Weights of a small transformer language model.
Size: width 256, 4 heads of 64.
Architecture: RMSNorm before each block, rotary positions.
Training: a variant of Muon for these matrices, 503M tokens, 3836 steps.
Each number is 200 + 20 x the weight over its row's rms, rounded and kept within 0 to 999. Layers, rows and columns count from 0. The size before them is the row's rms in percent of the matrix's.

# layer 5 MLP down (transposed), 1024x256, rms 0.226, rows 897-924, columns 0-127
100,201,206,226,201,226,191,189,152,166,212,201,176,172,197,160,241,209,195,214,198,159,212,196,200,212,187,211,203,198,203,193,213,228,212,174,229,225,195,193,192,191,182,222,196,197,204,226,216,231,224,202,192,208,196,196,205,183,180,223,211,223,199,158,206,184,193,219,197,202,152,206,189,196,168,190,208,210,166,188,213,236,208,181,224,161,201,234,227,172,252,198,231,221,173,188,231,185,199,177,185,192,217,185,201,161,201,214,210,216,172,196,217,191,221,188,218,215,205,182,193,184,227,201,168,200,214,204,211
106,193,227,180,171,187,179,235,217,175,172,218,205,203,236,198,180,212,206,203,161,189,205,145,202,238,210,228,195,209,177,196,182,203,181,170,214,220,184,200,181,184,199,197,218,196,193,234,189,225,195,197,185,218,223,195,252,183,209,190,204,201,195,189,210,192,231,206,210,213,207,196,208,242,207,191,214,220,205,223,176,166,175,183,245,200,249,222,193,218,206,170,252,204,207,175,195,222,182,196,182,209,216,213,196,169,204,196,230,225,184,203,230,170,208,220,184,200,198,239,223,246,206,213,206,201,199,191,240
105,199,182,176,183,182,189,191,206,196,159,188,188,162,219,163,203,146,223,171,217,176,224,210,197,181,235,236,194,218,212,204,197,209,168,193,216,196,170,219,201,221,172,177,162,196,212,200,198,181,179,217,240,189,216,244,228,214,206,194,200,216,238,188,219,190,201,184,202,227,214,234,204,207,188,193,190,179,218,259,214,196,162,222,159,214,226,211,184,194,190,152,214,231,174,186,197,186,217,174,202,216,217,203,195,180,176,208,230,203,212,187,186,193,217,183,231,173,198,186,182,213,199,197,217,237,190,200,187
105,186,194,185,202,180,240,181,192,205,207,233,198,187,214,202,183,212,173,223,180,171,188,195,203,220,214,226,171,190,243,199,181,200,224,233,179,169,185,163,200,190,214,185,225,193,238,209,201,209,192,214,175,195,166,217,232,173,199,185,184,176,233,220,185,235,234,216,167,216,165,149,177,196,204,198,207,194,186,171,194,216,227,190,193,175,221,220,211,175,219,199,212,185,213,209,209,195,192,206,229,204,265,170,179,219,220,188,193,175,177,235,190,212,199,223,190,225,184,210,198,189,171,203,176,207,161,170,166
105,190,225,211,200,187,167,212,210,202,173,202,182,207,209,193,191,193,153,188,234,223,196,194,201,203,215,213,186,171,174,179,205,204,238,211,146,176,228,208,201,212,171,199,217,194,198,200,208,206,193,203,227,166,227,205,210,199,231,199,180,188,202,142,180,204,206,221,206,239,190,178,214,203,178,194,231,196,208,167,182,228,202,202,171,188,173,211,241,177,193,197,198,188,197,202,167,233,217,203,226,196,216,208,199,220,213,193,244,207,210,187,186,220,202,199,190,199,214,209,172,214,207,194,217,188,212,217,219
098,149,188,221,242,220,219,155,192,184,204,212,223,212,237,209,166,222,171,191,220,200,147,188,179,212,216,202,197,205,201,205,223,189,205,180,221,213,169,199,232,179,196,222,156,214,184,214,229,227,221,192,220,201,164,206,221,211,191,194,193,199,168,192,214,183,173,174,163,198,173,193,189,260,176,172,225,190,222,205,203,183,208,182,175,156,203,183,183,201,205,190,191,183,189,214,175,193,184,218,219,207,170,218,218,214,219,212,208,202,202,196,205,172,173,204,194,191,205,182,202,165,188,197,208,220,198,213,203
105,191,166,201,189,219,230,193,206,218,216,203,193,200,228,226,222,218,205,207,204,186,185,223,193,197,189,194,216,188,240,194,199,229,217,225,223,225,194,197,193,216,193,190,195,175,206,205,201,198,169,193,194,166,204,208,207,204,218,242,191,222,195,201,226,184,207,171,201,213,194,192,169,216,208,177,189,197,182,200,167,213,186,185,232,219,211,213,218,205,189,213,174,195,198,196,232,215,222,234,182,201,205,170,223,212,227,157,207,194,168,160,232,197,200,218,214,218,209,212,208,201,197,222,182,191,206,210,217
101,195,218,208,175,203,212,213,184,189,188,177,229,203,181,210,213,192,238,194,218,156,209,192,209,187,206,205,195,225,171,192,190,215,194,211,219,179,190,192,177,206,195,174,196,194,185,198,208,195,199,258,190,168,218,213,217,203,169,182,172,212,214,206,223,187,194,212,185,205,207,196,242,235,197,188,156,212,219,146,185,179,186,195,241,184,193,210,218,205,206,161,250,216,186,205,221,192,245,218,189,224,241,214,178,206,190,194,171,178,208,192,208,198,216,230,216,199,188,196,181,196,196,175,175,210,235,215,169
090,204,212,217,225,250,198,142,229,191,156,227,212,199,174,230,164,200,217,176,199,191,187,171,187,204,184,172,216,206,180,196,186,194,177,209,180,166,219,191,196,184,201,217,196,203,193,176,155,196,172,194,210,219,212,222,180,168,196,224,234,207,200,189,200,202,215,192,231,213,210,193,182,203,203,190,230,211,185,196,165,220,157,216,234,213,199,204,217,194,173,170,212,206,186,227,184,221,177,160,201,226,173,182,211,202,208,220,221,230,218,216,188,201,198,215,153,200,198,198,227,213,182,210,210,180,241,198,201
099,200,181,199,194,228,227,197,174,161,190,222,221,220,199,220,211,193,187,185,179,180,189,222,189,171,218,177,168,190,246,203,202,228,208,184,211,183,214,219,182,216,202,179,200,164,142,197,222,179,164,201,189,194,203,208,191,199,209,196,199,204,192,191,201,234,195,254,211,188,203,184,184,207,216,222,210,200,176,214,194,226,211,199,212,197,255,178,183,180,214,189,218,201,190,185,191,185,177,208,169,206,187,210,201,199,217,201,223,253,231,200,217,186,218,215,229,184,212,241,204,176,204,199,219,193,186,218,204
100,186,230,200,207,216,206,234,177,196,214,157,191,231,201,199,172,206,230,201,219,200,189,182,210,153,194,186,225,219,219,222,183,186,238,188,212,169,201,161,173,209,227,246,216,206,200,204,182,208,213,232,141,230,185,186,195,193,204,174,215,191,164,196,198,207,207,179,188,188,218,198,202,219,205,188,197,212,213,177,215,215,197,195,189,230,200,173,200,181,216,206,221,189,216,195,212,205,229,197,180,208,249,209,222,202,201,184,200,175,157,175,190,215,211,217,232,240,190,199,224,209,190,197,205,194,204,169,230
104,199,178,194,188,167,208,187,186,186,202,223,194,188,221,169,181,203,206,198,263,231,176,177,187,160,187,230,205,214,203,180,174,198,191,192,215,162,216,174,164,195,198,208,178,178,203,201,177,212,193,193,184,207,187,191,199,171,189,207,219,187,211,213,172,194,225,184,191,195,208,179,226,210,213,172,196,199,223,199,222,210,181,207,194,158,207,161,235,210,206,219,191,213,197,184,200,247,190,186,193,211,232,231,220,186,215,212,195,184,199,206,139,195,199,208,209,214,176,216,180,221,213,213,203,180,196,217,217
096,220,216,194,239,168,202,162,189,222,211,215,220,190,199,184,206,192,199,226,168,212,215,220,183,199,199,172,216,203,198,165,216,215,191,218,225,198,188,229,201,203,205,205,179,192,218,221,179,174,166,184,232,200,203,206,176,187,203,151,199,192,199,216,203,231,204,163,210,191,186,199,197,219,212,170,202,262,200,229,172,166,188,160,236,259,235,176,212,204,209,175,173,198,185,195,217,243,208,196,185,258,155,177,171,197,188,196,193,180,200,198,220,204,160,215,171,210,190,211,190,220,203,153,162,176,210,192,246
101,220,200,217,204,204,209,222,195,184,193,244,202,208,160,222,173,203,192,187,180,199,188,220,194,174,212,207,229,210,166,210,197,196,217,179,207,215,180,189,202,213,173,200,162,192,225,187,214,181,193,192,194,183,217,197,217,253,197,209,227,188,197,152,191,185,190,207,159,210,200,178,229,173,211,230,199,191,201,190,196,197,194,173,195,217,226,180,167,203,201,187,214,186,191,197,194,215,181,160,205,212,247,209,187,168,178,194,207,191,224,212,181,171,195,194,215,195,203,194,197,219,216,204,218,180,241,199,193
103,201,191,206,237,189,205,170,215,139,184,197,192,210,211,217,246,202,228,169,182,205,184,200,192,205,218,175,183,209,226,191,178,227,184,179,198,223,203,238,200,202,193,156,180,195,200,193,201,214,211,191,197,216,216,163,202,198,212,186,216,196,191,216,212,217,214,197,201,155,244,200,179,212,189,210,189,174,175,196,237,194,201,203,199,207,233,215,190,204,205,197,172,211,202,194,200,217,200,246,198,206,176,203,215,214,198,206,182,206,233,234,234,179,203,190,203,193,218,206,199,218,224,169,160,163,196,194,223
099,189,174,207,211,231,206,195,212,234,179,219,187,175,164,184,208,191,188,181,192,206,207,203,190,199,198,196,180,224,218,221,194,212,237,207,167,220,182,175,163,244,162,172,215,146,200,189,196,202,169,228,199,196,197,217,193,223,197,202,206,200,179,200,182,204,206,210,169,211,168,198,203,186,242,223,194,224,223,193,202,216,208,235,201,182,191,205,195,186,220,212,185,221,229,184,184,171,242,190,245,185,190,243,199,230,247,189,190,225,189,209,208,222,215,204,193,177,222,222,215,212,202,182,183,197,206,167,159
105,160,196,213,194,239,197,205,175,177,226,204,209,196,206,189,182,185,179,186,224,211,202,194,222,180,193,221,204,202,205,203,221,207,214,211,195,198,206,170,234,207,205,230,176,173,169,210,229,213,176,184,189,219,214,190,252,218,184,184,206,189,185,216,201,201,205,207,238,194,193,213,209,207,189,213,201,209,167,161,193,193,207,199,206,173,215,174,191,224,213,222,166,185,168,216,209,181,161,197,203,217,209,200,194,171,220,233,192,200,232,186,147,178,199,193,203,203,212,232,186,199,219,197,185,170,180,217,194
098,232,212,173,182,194,238,201,172,143,201,191,197,196,210,216,207,189,220,230,208,222,206,172,234,142,195,192,232,217,186,203,194,186,169,213,208,216,228,195,179,197,170,190,213,241,196,198,205,180,208,188,177,205,164,211,231,193,209,223,208,210,190,208,208,181,198,202,210,220,203,205,215,211,212,229,176,214,207,238,220,213,186,236,202,197,199,216,233,182,200,230,223,204,179,226,233,202,221,203,202,232,175,217,193,241,219,199,216,171,208,198,230,194,199,184,224,259,234,173,188,206,207,211,233,238,178,193,170
099,197,202,223,164,228,197,219,214,234,225,181,174,241,166,201,215,189,183,200,190,223,206,201,182,190,184,204,181,175,236,230,206,196,174,182,181,174,211,166,181,197,172,219,209,197,149,231,210,174,185,200,176,181,231,220,224,220,186,194,211,182,197,201,204,195,180,214,182,230,197,148,211,230,214,177,220,178,185,218,219,185,203,202,208,210,192,177,166,205,215,195,188,191,181,215,204,187,204,217,169,208,175,177,196,217,202,170,221,194,235,182,185,169,213,210,206,200,226,214,218,174,172,181,188,198,224,206,215
090,217,190,191,177,208,202,188,207,212,186,166,208,207,205,231,206,201,187,184,192,202,184,189,173,193,191,223,226,167,217,207,227,218,218,206,220,158,194,195,195,221,199,205,219,172,167,164,177,222,205,225,208,165,184,216,204,219,197,187,210,173,172,179,210,192,169,205,230,179,220,201,207,204,195,197,177,200,228,186,193,173,236,191,218,204,223,246,241,196,208,188,185,177,194,223,186,204,202,161,217,220,197,225,196,205,221,242,187,220,187,208,208,215,215,166,185,189,211,175,187,199,197,221,217,195,209,232,186
103,226,218,210,208,203,186,221,180,221,190,214,184,191,195,217,181,227,179,198,199,245,209,220,211,161,201,191,241,183,181,204,197,191,186,194,209,183,163,235,171,224,221,178,175,201,204,219,215,188,192,192,174,182,188,180,229,202,208,224,237,211,222,220,208,191,163,196,181,174,212,180,205,214,212,204,196,223,175,194,217,205,210,194,197,218,226,186,211,198,173,208,158,176,199,190,200,224,219,212,222,202,200,224,175,186,186,237,195,223,213,207,227,199,226,178,195,201,237,221,227,197,202,178,203,247,216,165,209
106,201,187,197,173,162,156,192,187,242,211,204,223,178,242,197,202,211,201,254,196,167,210,185,212,189,241,194,238,209,194,198,209,212,179,190,214,195,234,191,194,216,204,246,177,173,217,223,216,223,158,216,215,195,201,202,216,204,193,229,186,206,175,230,216,173,215,203,213,172,220,200,219,209,202,191,221,181,191,208,189,207,210,194,190,225,163,212,198,181,200,200,211,173,185,212,225,185,224,180,205,203,227,216,220,189,201,217,192,208,205,174,212,197,178,209,205,164,212,193,205,200,236,190,196,167,173,202,204
104,176,188,189,193,218,218,203,192,185,211,190,212,209,207,194,190,193,193,211,229,219,197,178,190,157,149,207,154,204,199,159,168,190,233,162,169,189,243,216,199,205,209,205,211,184,228,232,197,172,162,214,209,194,201,252,212,178,201,174,174,152,237,208,171,211,215,250,215,220,232,204,188,195,187,208,227,215,186,194,196,189,185,236,181,190,213,223,181,215,196,201,205,188,199,207,178,236,187,204,194,238,188,235,218,217,179,198,219,215,214,212,192,223,198,180,215,203,202,173,199,183,208,193,216,179,197,208,204
095,209,237,184,185,212,200,227,230,178,228,190,214,186,183,238,220,199,170,187,192,193,194,222,210,221,214,174,204,193,170,178,199,208,228,195,195,215,198,197,189,206,229,256,214,191,201,204,207,198,227,205,243,205,225,208,207,182,191,185,171,178,220,222,203,189,201,207,165,189,201,182,194,231,200,236,246,197,184,157,198,198,196,171,242,226,213,182,219,223,215,204,191,196,207,185,205,187,215,222,168,183,183,208,201,190,202,213,202,236,171,207,201,203,188,208,188,219,213,205,199,204,202,160,188,203,257,193,227
105,209,189,188,207,161,185,198,199,167,211,239,193,186,186,206,188,200,192,214,169,223,179,180,198,215,202,225,192,204,220,170,215,202,200,236,171,198,183,172,238,188,145,197,198,214,214,214,193,184,207,191,212,182,186,200,191,173,204,206,197,229,209,178,201,179,182,221,220,190,183,196,234,207,170,169,203,213,240,205,233,214,189,171,210,194,183,213,220,167,178,216,223,265,195,183,239,220,197,204,218,187,218,185,205,174,234,207,186,177,171,177,185,210,195,235,188,190,218,210,200,192,230,188,201,184,204,170,217
102,193,197,198,235,204,208,184,250,195,147,226,212,185,217,193,209,226,177,177,182,225,218,186,196,198,196,211,200,196,194,193,197,204,206,191,197,204,144,216,222,222,196,150,194,207,187,184,188,199,219,210,215,197,253,190,200,195,223,207,213,205,189,202,190,237,198,215,192,206,188,257,205,243,219,186,185,180,181,183,238,209,216,191,187,185,212,194,192,204,199,177,246,206,167,180,221,201,207,220,172,193,223,232,167,203,182,191,200,192,214,182,190,233,157,212,231,209,196,203,202,189,212,202,199,222,229,221,201
099,231,212,176,220,216,206,215,174,167,198,169,227,225,228,209,193,225,229,170,208,210,220,219,211,175,181,179,186,144,211,206,220,218,182,234,186,182,215,220,182,196,197,210,201,156,154,214,193,169,192,186,223,178,227,189,195,171,166,198,166,197,207,183,172,212,214,189,194,194,194,211,166,207,225,209,195,194,154,215,139,210,185,241,179,210,198,193,188,189,170,179,186,211,185,193,223,196,200,218,210,196,213,177,215,195,207,210,199,200,203,207,177,208,240,206,203,212,241,233,191,180,181,197,197,189,224,212,178
100,184,228,214,188,211,199,156,175,203,197,201,217,203,203,190,204,173,203,198,197,213,205,188,155,162,208,224,205,182,186,191,190,184,180,206,218,204,202,167,179,205,176,204,237,194,181,191,205,195,221,221,193,206,223,215,211,221,195,170,218,192,211,229,208,222,191,200,159,202,209,206,152,201,190,221,203,243,176,191,189,201,203,189,218,194,158,191,192,183,185,186,170,202,178,217,193,183,171,174,192,188,188,166,161,171,217,218,196,187,233,217,201,213,223,171,222,134,216,246,197,196,175,177,214,215,181,195,210
# layer 5 MLP up, 1024x256, rms 0.228, rows 898-924, columns 0-127
104,192,198,202,205,186,224,235,224,204,153,177,153,193,224,205,194,216,191,174,205,186,196,228,204,207,214,227,181,183,197,212,222,229,227,191,208,204,209,216,195,189,180,154,203,195,157,168,184,242,214,225,211,235,212,183,211,194,183,192,179,204,209,212,187,178,205,180,180,226,207,212,147,181,215,194,190,198,184,231,211,206,174,186,200,212,210,217,154,208,196,228,197,225,210,205,145,227,168,202,223,190,182,215,189,180,174,217,223,203,182,195,178,206,211,191,193,199,209,220,199,221,236,203,195,177,212,203,191
105,229,198,185,220,199,222,171,187,206,212,177,187,206,204,205,225,214,187,217,177,197,205,214,194,156,158,159,239,231,191,199,187,233,199,185,217,147,214,170,200,183,224,179,222,187,208,181,179,219,226,226,244,195,171,233,213,207,211,200,215,213,196,194,222,203,163,193,163,201,205,225,212,210,171,197,169,186,195,189,231,186,207,175,211,190,191,226,209,177,198,202,232,223,182,189,214,199,202,203,228,186,201,188,177,229,193,186,180,200,241,215,228,206,193,186,186,222,147,175,178,153,199,193,185,221,176,173,201
104,193,153,212,181,198,169,206,194,193,237,196,194,198,203,203,195,201,207,223,222,169,219,205,235,166,225,180,204,203,177,231,224,201,224,207,190,170,176,200,188,196,179,203,241,218,192,213,202,211,192,183,200,180,187,153,210,213,187,224,176,209,223,184,208,181,172,240,196,209,207,203,186,200,197,188,172,210,198,201,185,187,208,218,194,218,221,242,200,218,220,187,192,179,177,196,222,219,175,192,212,178,218,182,181,212,209,193,178,197,177,201,171,205,229,240,197,191,196,207,185,190,230,159,183,204,163,205,182
102,243,204,192,180,186,222,189,195,159,168,183,171,202,197,174,201,165,188,166,212,207,232,186,225,216,238,200,190,212,191,217,198,226,219,192,208,196,209,256,180,188,217,223,170,237,206,204,176,265,209,217,231,165,216,217,200,234,195,227,189,157,196,232,182,182,200,198,196,184,211,180,180,185,218,230,208,196,225,188,196,210,204,167,213,205,196,210,168,221,216,209,249,180,149,191,195,188,227,169,185,182,194,189,195,199,174,195,202,204,235,201,172,171,204,147,210,199,225,201,243,156,158,208,187,199,208,211,168
096,171,180,182,223,220,177,200,199,219,218,218,207,219,190,220,204,199,165,162,163,168,225,222,176,220,197,166,200,218,205,218,212,157,217,159,205,197,197,188,224,193,158,177,180,198,205,190,213,203,186,223,199,202,188,206,198,222,208,156,207,218,214,200,202,179,214,205,213,187,192,198,175,177,193,175,219,192,210,204,239,197,184,211,206,169,208,200,222,201,191,189,202,215,176,231,200,202,227,208,210,190,200,214,237,214,212,210,175,180,230,200,218,202,200,181,224,184,212,210,211,212,212,161,244,180,191,206,223
101,199,171,234,224,198,205,214,190,169,178,208,214,208,186,196,195,236,185,174,206,178,206,205,207,194,198,195,207,210,198,196,211,208,220,199,200,183,203,225,192,222,199,198,181,217,208,202,180,214,183,182,161,185,220,199,176,211,232,218,202,179,205,216,181,195,165,215,281,199,172,200,195,195,210,194,186,162,183,197,234,218,185,167,195,224,229,187,199,216,233,205,192,201,174,192,219,163,209,186,203,250,214,171,208,219,265,227,155,164,189,200,171,212,233,198,240,199,175,217,219,191,211,206,230,187,187,157,170
102,213,213,168,189,181,178,196,182,206,168,187,184,211,190,215,229,198,220,211,166,222,249,212,197,178,202,196,182,144,200,202,227,185,203,210,187,209,174,181,186,167,206,203,189,195,209,205,183,225,159,191,200,203,199,209,206,213,175,189,193,233,211,196,225,177,238,200,173,200,205,227,180,195,189,222,211,190,191,201,178,178,191,211,206,214,179,215,154,216,193,189,165,180,205,201,223,234,207,211,215,194,237,213,217,167,179,213,201,209,197,188,188,216,232,208,167,206,164,176,211,197,205,191,193,164,200,187,197
094,197,205,210,207,196,210,211,188,187,193,214,210,238,186,197,236,189,170,202,207,173,194,178,206,175,193,184,218,228,185,205,214,241,190,186,231,218,221,225,233,242,228,194,207,177,221,169,200,201,206,202,217,208,155,215,214,168,142,203,213,209,213,193,213,186,166,207,210,207,197,185,194,195,243,194,209,199,212,187,217,219,172,222,195,223,213,211,201,177,178,237,201,218,186,191,203,227,206,191,195,201,220,196,148,200,166,208,222,172,216,215,197,165,242,201,192,213,219,179,195,181,240,182,206,240,202,205,180
101,193,200,221,167,185,245,191,175,178,209,220,163,209,204,193,228,144,223,153,197,153,182,176,178,196,177,221,217,190,170,210,207,154,218,180,211,209,204,214,191,189,208,223,188,197,175,228,204,186,209,216,187,214,191,196,199,176,208,220,241,217,188,211,202,202,218,188,182,240,222,209,230,177,209,218,204,206,185,190,249,218,173,213,183,182,220,213,180,186,229,183,231,218,213,218,194,204,208,201,234,177,219,226,198,242,193,203,207,195,210,160,213,188,201,224,204,209,198,164,176,178,208,194,222,168,202,190,198
098,215,178,178,214,225,225,182,192,208,196,180,188,213,162,217,177,185,193,220,166,205,255,226,211,234,187,163,216,222,175,215,216,194,168,193,207,207,208,185,187,191,210,196,234,183,204,207,224,199,198,202,171,204,219,215,201,188,188,177,180,218,224,220,181,203,222,175,223,194,231,225,192,188,202,196,173,207,206,203,187,198,190,207,197,228,203,222,182,193,207,203,227,223,223,162,221,219,177,176,164,204,183,180,192,174,241,198,217,211,188,184,155,225,198,184,203,220,172,175,185,218,203,220,252,199,197,166,211
102,192,187,182,156,188,203,216,173,202,228,196,207,209,205,207,230,235,194,187,185,209,229,196,204,202,214,206,234,210,180,210,220,234,191,181,177,222,181,199,197,223,180,187,198,207,209,205,217,193,248,207,196,230,237,197,193,205,191,201,203,227,203,207,194,182,208,188,221,148,177,191,218,221,207,230,209,174,201,225,210,206,222,184,200,188,201,224,189,197,198,179,196,188,202,191,214,217,181,194,203,235,182,182,161,189,230,188,189,213,198,225,186,202,198,204,179,199,203,175,184,203,186,209,214,198,170,227,197
097,160,178,192,213,194,231,223,220,218,182,210,173,195,194,183,216,187,226,166,208,197,212,218,196,172,198,197,188,183,191,166,228,200,211,219,177,213,207,234,188,188,179,182,238,226,218,223,182,247,191,183,210,170,221,164,188,209,240,218,206,227,199,192,177,218,178,190,217,234,211,159,192,201,213,171,197,183,182,186,208,206,204,191,184,205,180,158,202,166,232,232,207,197,213,178,243,246,204,213,223,177,201,199,194,197,204,206,221,195,196,235,168,191,217,193,184,200,227,225,207,237,189,197,179,241,199,212,226
097,185,182,198,208,174,233,182,208,194,198,166,219,198,213,231,182,197,206,207,187,204,203,167,181,177,211,195,233,229,193,170,178,215,221,183,209,180,166,211,206,206,224,211,177,216,177,175,211,206,166,205,180,194,189,194,170,223,173,234,216,203,192,186,185,187,171,158,195,216,204,184,222,189,172,203,168,224,225,192,212,159,217,181,223,192,229,182,201,161,196,168,194,198,214,188,182,207,193,195,226,201,198,192,193,195,254,185,200,188,231,207,171,169,187,212,198,174,199,237,211,203,183,187,224,191,195,206,233
106,224,196,217,184,222,204,264,202,168,193,205,219,199,182,238,185,212,242,231,184,205,234,180,230,212,231,200,213,186,191,224,224,175,217,196,209,221,200,204,201,184,214,160,182,235,188,212,199,197,147,187,191,230,201,224,199,171,188,216,218,197,264,187,209,190,187,227,202,206,199,204,216,210,213,219,201,206,195,216,202,245,229,214,193,188,187,215,190,163,190,225,182,180,205,202,210,179,183,186,189,186,191,203,199,181,210,216,202,173,196,221,194,224,232,227,216,195,221,221,211,180,210,194,193,203,183,182,205
098,217,180,202,240,206,201,189,195,201,192,210,203,189,189,214,207,191,167,207,208,190,227,199,200,187,204,176,196,202,162,179,231,198,187,189,201,224,210,198,203,170,188,187,219,189,150,174,212,197,167,219,220,187,194,207,222,196,161,218,185,214,182,200,196,182,227,203,212,190,203,173,219,197,226,181,174,157,157,228,210,186,203,174,200,196,197,230,238,209,226,225,188,203,237,188,207,197,186,205,233,154,162,183,218,162,240,196,226,201,197,213,180,206,232,209,180,200,175,199,192,197,175,212,172,184,189,227,182
101,205,193,228,187,217,204,185,184,182,214,185,204,163,196,176,200,204,191,167,202,242,211,217,183,203,235,204,190,187,184,223,221,211,188,202,241,167,226,240,227,254,201,212,189,170,201,213,216,192,192,207,192,213,218,179,168,218,243,197,171,207,208,193,197,176,207,217,183,190,174,216,204,207,201,196,200,186,180,184,198,192,187,215,200,206,236,231,215,201,209,200,218,192,213,189,212,222,211,214,222,183,214,225,175,205,187,197,228,201,221,204,201,228,237,163,203,196,169,182,197,186,161,177,196,197,190,234,161
097,185,203,192,204,169,223,178,191,200,224,204,231,204,195,247,182,188,192,230,199,209,184,202,210,204,213,207,176,189,201,200,213,214,216,200,166,213,183,202,212,246,203,173,194,227,189,213,166,177,191,205,171,195,153,192,169,164,193,206,211,203,184,201,184,173,216,189,159,211,214,168,200,194,190,201,198,162,238,182,221,215,200,189,181,202,205,186,178,220,203,246,188,195,178,207,175,170,167,174,201,178,192,202,256,172,173,200,194,197,215,198,217,180,205,202,203,189,243,194,210,171,178,156,186,212,169,212,205
101,237,177,212,203,204,231,172,208,184,217,183,190,222,198,191,205,191,213,183,201,205,201,189,175,199,166,211,215,205,225,200,220,193,200,229,242,203,197,179,200,215,214,203,179,189,219,195,199,203,203,206,158,198,191,169,223,180,182,224,217,237,200,186,250,235,204,186,209,209,182,205,210,172,203,210,210,194,195,170,195,211,213,186,193,226,197,225,184,183,194,205,185,200,183,218,219,167,179,179,158,215,224,183,218,182,216,179,204,180,240,181,209,214,228,181,200,207,219,185,215,200,221,179,190,221,201,193,227
082,209,183,167,204,156,188,195,223,239,206,198,200,175,213,210,184,186,222,209,205,216,197,167,218,167,242,211,202,206,179,192,187,197,221,208,181,217,198,184,212,188,195,200,225,199,189,192,225,204,216,171,219,207,210,204,187,170,160,210,224,239,228,205,237,176,242,157,241,202,216,195,198,195,216,184,185,168,210,198,238,203,186,202,186,197,198,200,212,223,191,233,162,186,198,203,176,193,194,191,191,213,216,201,206,208,173,189,219,171,226,181,184,221,217,242,230,232,217,214,236,178,223,207,171,196,172,180,158
102,222,216,185,223,228,207,193,221,199,177,172,181,198,208,219,234,205,204,189,196,150,216,182,200,170,167,222,198,184,218,199,230,162,166,203,263,195,213,231,155,193,188,143,175,209,219,204,191,223,222,237,192,179,191,183,198,178,183,204,192,203,194,184,168,222,215,192,178,179,190,179,213,213,195,207,181,194,173,231,179,237,193,206,173,204,150,207,171,221,207,212,200,178,207,213,195,229,178,216,189,206,207,195,180,188,193,195,198,203,222,224,204,160,214,228,206,195,223,187,223,221,201,190,197,214,190,208,189
110,208,154,206,187,191,197,195,216,195,201,208,237,210,213,211,195,211,199,219,171,179,210,217,224,232,218,201,226,174,176,205,180,213,177,217,197,215,199,198,185,170,181,208,240,180,181,208,151,165,170,216,227,195,232,215,192,222,206,203,208,211,216,213,228,199,222,188,185,191,224,168,199,212,206,157,208,179,174,197,160,170,153,171,196,193,215,230,249,172,219,202,195,202,186,209,199,204,194,167,181,205,196,210,217,176,194,195,209,219,208,199,211,192,204,180,209,207,165,191,195,176,200,175,209,195,211,171,208
100,224,147,200,191,164,213,203,209,206,196,182,233,250,188,200,211,142,194,206,192,182,207,175,185,218,180,196,186,206,224,187,153,196,209,175,205,231,178,194,220,191,183,196,169,195,201,215,181,202,224,188,213,197,171,185,196,188,200,217,189,220,197,206,205,178,206,175,206,182,177,198,212,212,196,197,240,199,180,206,223,197,221,222,222,212,187,188,199,163,206,205,139,213,207,203,198,192,201,224,233,197,224,198,234,194,233,180,193,202,206,208,221,190,192,203,220,233,180,201,175,199,198,212,207,216,176,180,209
095,221,191,185,199,194,203,209,198,225,189,207,162,159,207,233,222,184,198,193,208,224,220,227,211,188,231,219,201,184,215,193,190,182,193,186,193,206,196,208,182,207,187,210,210,208,180,182,186,207,186,232,199,180,207,148,194,203,191,190,195,200,203,200,184,191,200,214,236,221,188,202,205,200,218,203,203,178,187,203,189,213,186,202,239,190,202,176,201,202,185,204,196,158,203,236,218,204,218,199,180,193,201,210,160,206,220,180,183,229,188,197,236,216,172,223,196,219,176,203,192,204,211,224,228,205,243,170,176
105,213,212,219,218,189,203,185,200,207,196,193,213,198,171,193,203,215,216,199,203,195,195,216,193,210,200,204,179,204,232,207,222,195,170,222,169,195,200,205,167,194,186,203,150,191,204,178,196,197,224,182,214,182,219,212,191,178,203,172,236,243,195,189,204,205,216,196,188,178,183,226,240,191,163,178,221,188,165,228,195,217,152,229,229,234,187,237,192,214,236,226,199,198,188,200,209,210,233,193,187,175,206,191,208,184,177,186,185,183,195,224,169,200,193,183,205,196,213,194,192,196,196,197,204,222,172,198,216
101,178,157,195,182,189,213,221,200,190,173,203,217,178,220,222,184,199,196,192,150,198,222,174,213,191,181,202,230,188,228,184,180,187,204,187,183,214,179,194,221,169,188,207,193,184,235,204,179,233,213,247,195,199,234,206,198,189,159,190,213,225,156,205,201,229,174,166,212,201,205,192,203,191,203,175,207,232,220,199,208,178,184,204,183,165,222,208,178,196,246,189,199,211,251,196,204,217,206,210,205,225,197,176,185,209,199,208,171,208,188,206,214,245,188,183,218,218,175,201,226,234,188,174,175,196,198,200,188
107,211,211,174,181,210,215,233,187,186,179,222,168,200,233,182,181,193,229,193,201,210,193,212,194,224,210,177,186,201,194,188,237,206,191,211,214,166,210,220,202,170,172,171,219,199,174,144,183,163,154,183,181,217,175,220,143,231,202,212,182,190,202,203,193,201,179,200,194,222,193,199,202,175,236,178,194,219,214,201,199,218,227,229,192,168,210,167,207,168,232,201,194,188,200,160,242,211,218,201,230,203,219,183,184,215,196,216,200,237,177,212,214,184,216,222,228,235,200,190,184,195,195,195,173,181,231,173,205
094,187,213,182,186,175,206,217,177,206,184,197,183,189,180,183,232,190,190,187,238,222,214,191,150,201,195,216,210,204,219,195,216,176,164,214,207,212,240,244,216,196,229,207,218,204,179,192,177,193,236,202,222,200,176,200,198,219,196,194,182,212,196,185,206,195,178,207,215,198,189,189,236,211,228,178,216,191,205,203,225,211,209,196,187,200,191,157,170,224,190,220,252,185,206,174,193,227,213,185,241,226,212,228,196,206,197,175,168,208,202,194,256,166,208,207,209,158,169,214,176,202,190,175,216,186,193,193,194